Part of a small language model's weights.
Size: 11 layers, width 576, 6 heads of 96, MLP 2304 tanh GELU, vocabulary 32000, 62.9M parameters.
Each number is 500 + 50 x the weight over its row's rms, rounded and kept within 0 to 999. Layers, rows and columns count from 0. Numbers have three digits each. The size before them is the row's rms in percent of the matrix's.

# layer 5 MLP up, 2304x576, rms 0.0351, rows 1599-1627, columns 480-527
108:496446480540560548509502501536403526533484467419505657523540501471450466552569504531473548530518460542499558521500437404512518497487563513533434
093:547538517468436502483498663546479523521543496529501461547524538523512499440456524491431539413502465541416386526509476419517504424422542518503470
102:450522403370463569427577480427514502568535449429506523466545561475506421480497584554582400445582456481455460489523451635531487475415554522521552
100:508554492426550483483483559521477523556537497580478491493592433498413445566495572583471443438491465481425498450536585652603488454440535479426482
108:474516518540449553413512529511483452528465524451556444597528531408535469581395557538447535495591511549487509473454438444472485485479538544495449
106:594466493466551484483552545556465522421460539484492501533480545539466543566458581514501428526564406424497524557499440564546459465409557572590465
097:441515558458452541497561507502467498504454524451425496445527524536540537522448537457417504488572481459534527527487542576505492496447468526469457
101:540460535452488451492450483571530527566600459514523477512516513489506490498511426517474478559657472515546511487509525403557584468450473463478479
101:548504535468517494504476606595528538478428463519478425497479560562461516570447530543448521472505525501516503531497457473625499522532462534561511
101:506592513467533518527453584540589538518573449535496551478500474543508452495557530529426484471514522486565516538505510525537487378545579562480487
085:513388505458499539454436550498507424554517467491468476511475469548438517568580434560554523521480528506530559539423501509435551517521507425564453
094:542541478494533486419456460544524489511398432535456481392535574565499559529544530553492474541548483520428520477423501595517442392556556521517426
089:482531486568498574524522514504486482487491436467444587463561505495519463466573465617517485526451462502548452516469476514464479522489553547510445
094:513590460470521431519543444584484505398468475492480621499481489530527435509571492585458424506585470478473500509487456458535430406511495526515476
099:445473467561504553477549562512488523409485548530454609519584511454508454569517520503471541395520469464523532558543414525534466500539540565533537
103:440433512591536454461479473435544445515563534539415373515563507458473503537504491594513506479617494468492474522451527584532482461502518452556434
100:554567448538570559457492517520433441578468546625469620488518455457611575550467626502424494526488422493456406460566482502569488505561575608517518
104:451496545456505484510467508526445520485495494475540536476524553462554548449462569499487565523435498518480449546446503498521459489420457502493511
095:460515588517480524453467558534510470455499540435451506563499511427550463494472619463456487480519445472495497504522459501609497480443479582486492
102:500469464474489585454390477473474505513472478481473445505601457449492498552418448490517495331577433554569442583539533382568438414499439468481427
088:393468543519498459506513480535438503445450447534418539512489476532501577455553471526496430583522469470489537550536484624461465541469528608472466
109:483490489583513455448491493547479493561517443489486486499557502472503493534454433522452455489538503434507464448511510547563538540501483468472506
101:392451493489512570466432530436472521509463472470375497478530462464486521560580519512497539377601510608500453435422447512506514430559496440558473
094:635542516592506484495467525443484547503537467562402489533526511491513428581541505519468491546471406517512570597426456494532472508475585478632505
108:424390502541505544445438425528445497649417532384473437552504557474478515460430466485545406511568440452501466512562447461565560462536438522565423
097:466487441370619483498549458543444533499483579566493512495542565500526611536536530557469462489548497401438449512546492566564517510437510509519479
099:425467514560570485429462603396534456461521474478486541500500565487423512583455511547501510516562448507550503499504486495572478487603514486475495
103:433464464546488550462555558504400531440500538522483507544537457504455466560484401548484474507478514414558559469492524453634519506427479482541489
098:535447398473523510421547574545475442507511449526536576482470586465482575536594545540417535492420543484518507592620519501524397519492528533521427
# layer 5 MLP down (transposed), 2304x576, rms 0.0317, rows 1599-1626, columns 480-527
104:438505607534450537620551436477511477501527527504428489419476431508541522482531492491552443507477422491466485498551594421430583533474540471492584
099:496425474540516493483495460418500386513426545486491504407578565485485462498566620558470481505453526488497546474451383468506512552586414554479486
093:511389431540478421451563524464578479533463463538469498483497483562458456481438420483650479499559501540473507417563460434467524441488488513448525
101:480514525499410402481465416572469525447371559516451468471509578388547557580470410469560530497551377461461524570494562470437405456530545538574516
115:470517537516407530394476442510522491426518517560510453526504460457501471502429537375408502488448521508476514505514454536526498501479414449575580
098:429473480514585438466511520469486525481504481493473527516454453534504490509462478496550490597464493500544340476449499506504585569445533445466521
095:539487487492552502478416508459534518451487468538524498535482372511411553462577453553595530484506476565459440385481491482499464564551519548439437
092:543464530550511531508454481580494490433485503577562490469505530432485496579505491519481491445479489465489481519520528546457544499397492459483468
108:499576498486551405523408439573552483519427470460509497562476557462503513545466597546518529424569427485451577538582488570452440535557490435551552
095:531393488551433497377496501415536474484440578442528431550441525478418501592455502463531496592554547503493546575514545515520489511521434452513472
070:549561517525431481392615538494399501558437485466379541528481549532486460566556531418548561477530522445458495508482511522473434545482468550435564
090:455488581497515491451422411497441480438429464470543477476452443522477474530569466487595458411531443463497550589538466493511485448471440564541504
092:548382428459516402447530475539580496483526471572511478531426467447550581612508501547432452389613440512478591520509551518496482498574489562480458
103:455501494494451548477502549564384426435512538425500426601580466493472493494497548487494508504604573480554499598590490530433479510450576499482489
101:537617470500500449439487451523586499549506456546524496472488478518563475448567561501505540509515515515509515421416421430579467528510479485431552
096:444573440574531522449487533454595527497573418482609471446544573532551527496539518505550518503543431515500555483457531469497437523489546487535507
103:541541423520479475434500482438522517526460474491395484508457515519491489427461482488475535457455464517506518423430457553456469454574539445565521
098:556540462390557563460492575498573539479526481468527513500545439420561433464505555493556435502460428509502604449463488470487456492518568401486445
093:481500516528462556436474413487564494529507482579443391501508621610554552552589487474513421502604471468442510467424546490568491616477464391521446
105:490444551566457471425498492598497430492452421548515468533524497462460374528453527449479517562542391513514515477474536507555559474460524441524590
088:637533406481496484357496573488570555568565431505467504498456517507590431479437542509486493474507518472509434518572550437457574536501452416473546
110:641536507498437510467537507450534476620528501501502492585540494494494550459563556462533462474479390473457600598452476499463564527619491526532523
102:490467581516407497348548446397585474463512534575418546584405532487427467563417532523425510511523534552500520550419611582593428404452503493531495
091:421482505379440550447587513531489414630507611476637522564445531421483503450393532486500532417534518392525467557537500455431456528565406451484456
108:504538555468528422513623551464574436609557504522485478533505566517592541461578458450489442497550513516519537542551451535498478539518458549499552
097:409482557547460588515420568546537488555463472360523564508485479506507430562589461352457471579469491534533478507435416476457502486591599489474463
097:358497488430537485389507441434535581499481509571497469506453487519454530489493446433491479508506551525478596473467502489482436534528518439507594
105:468390463526449420559513477500589513484487468463509430441465491491437523534486448538455497513605451535495517501535514513387483470549442545605557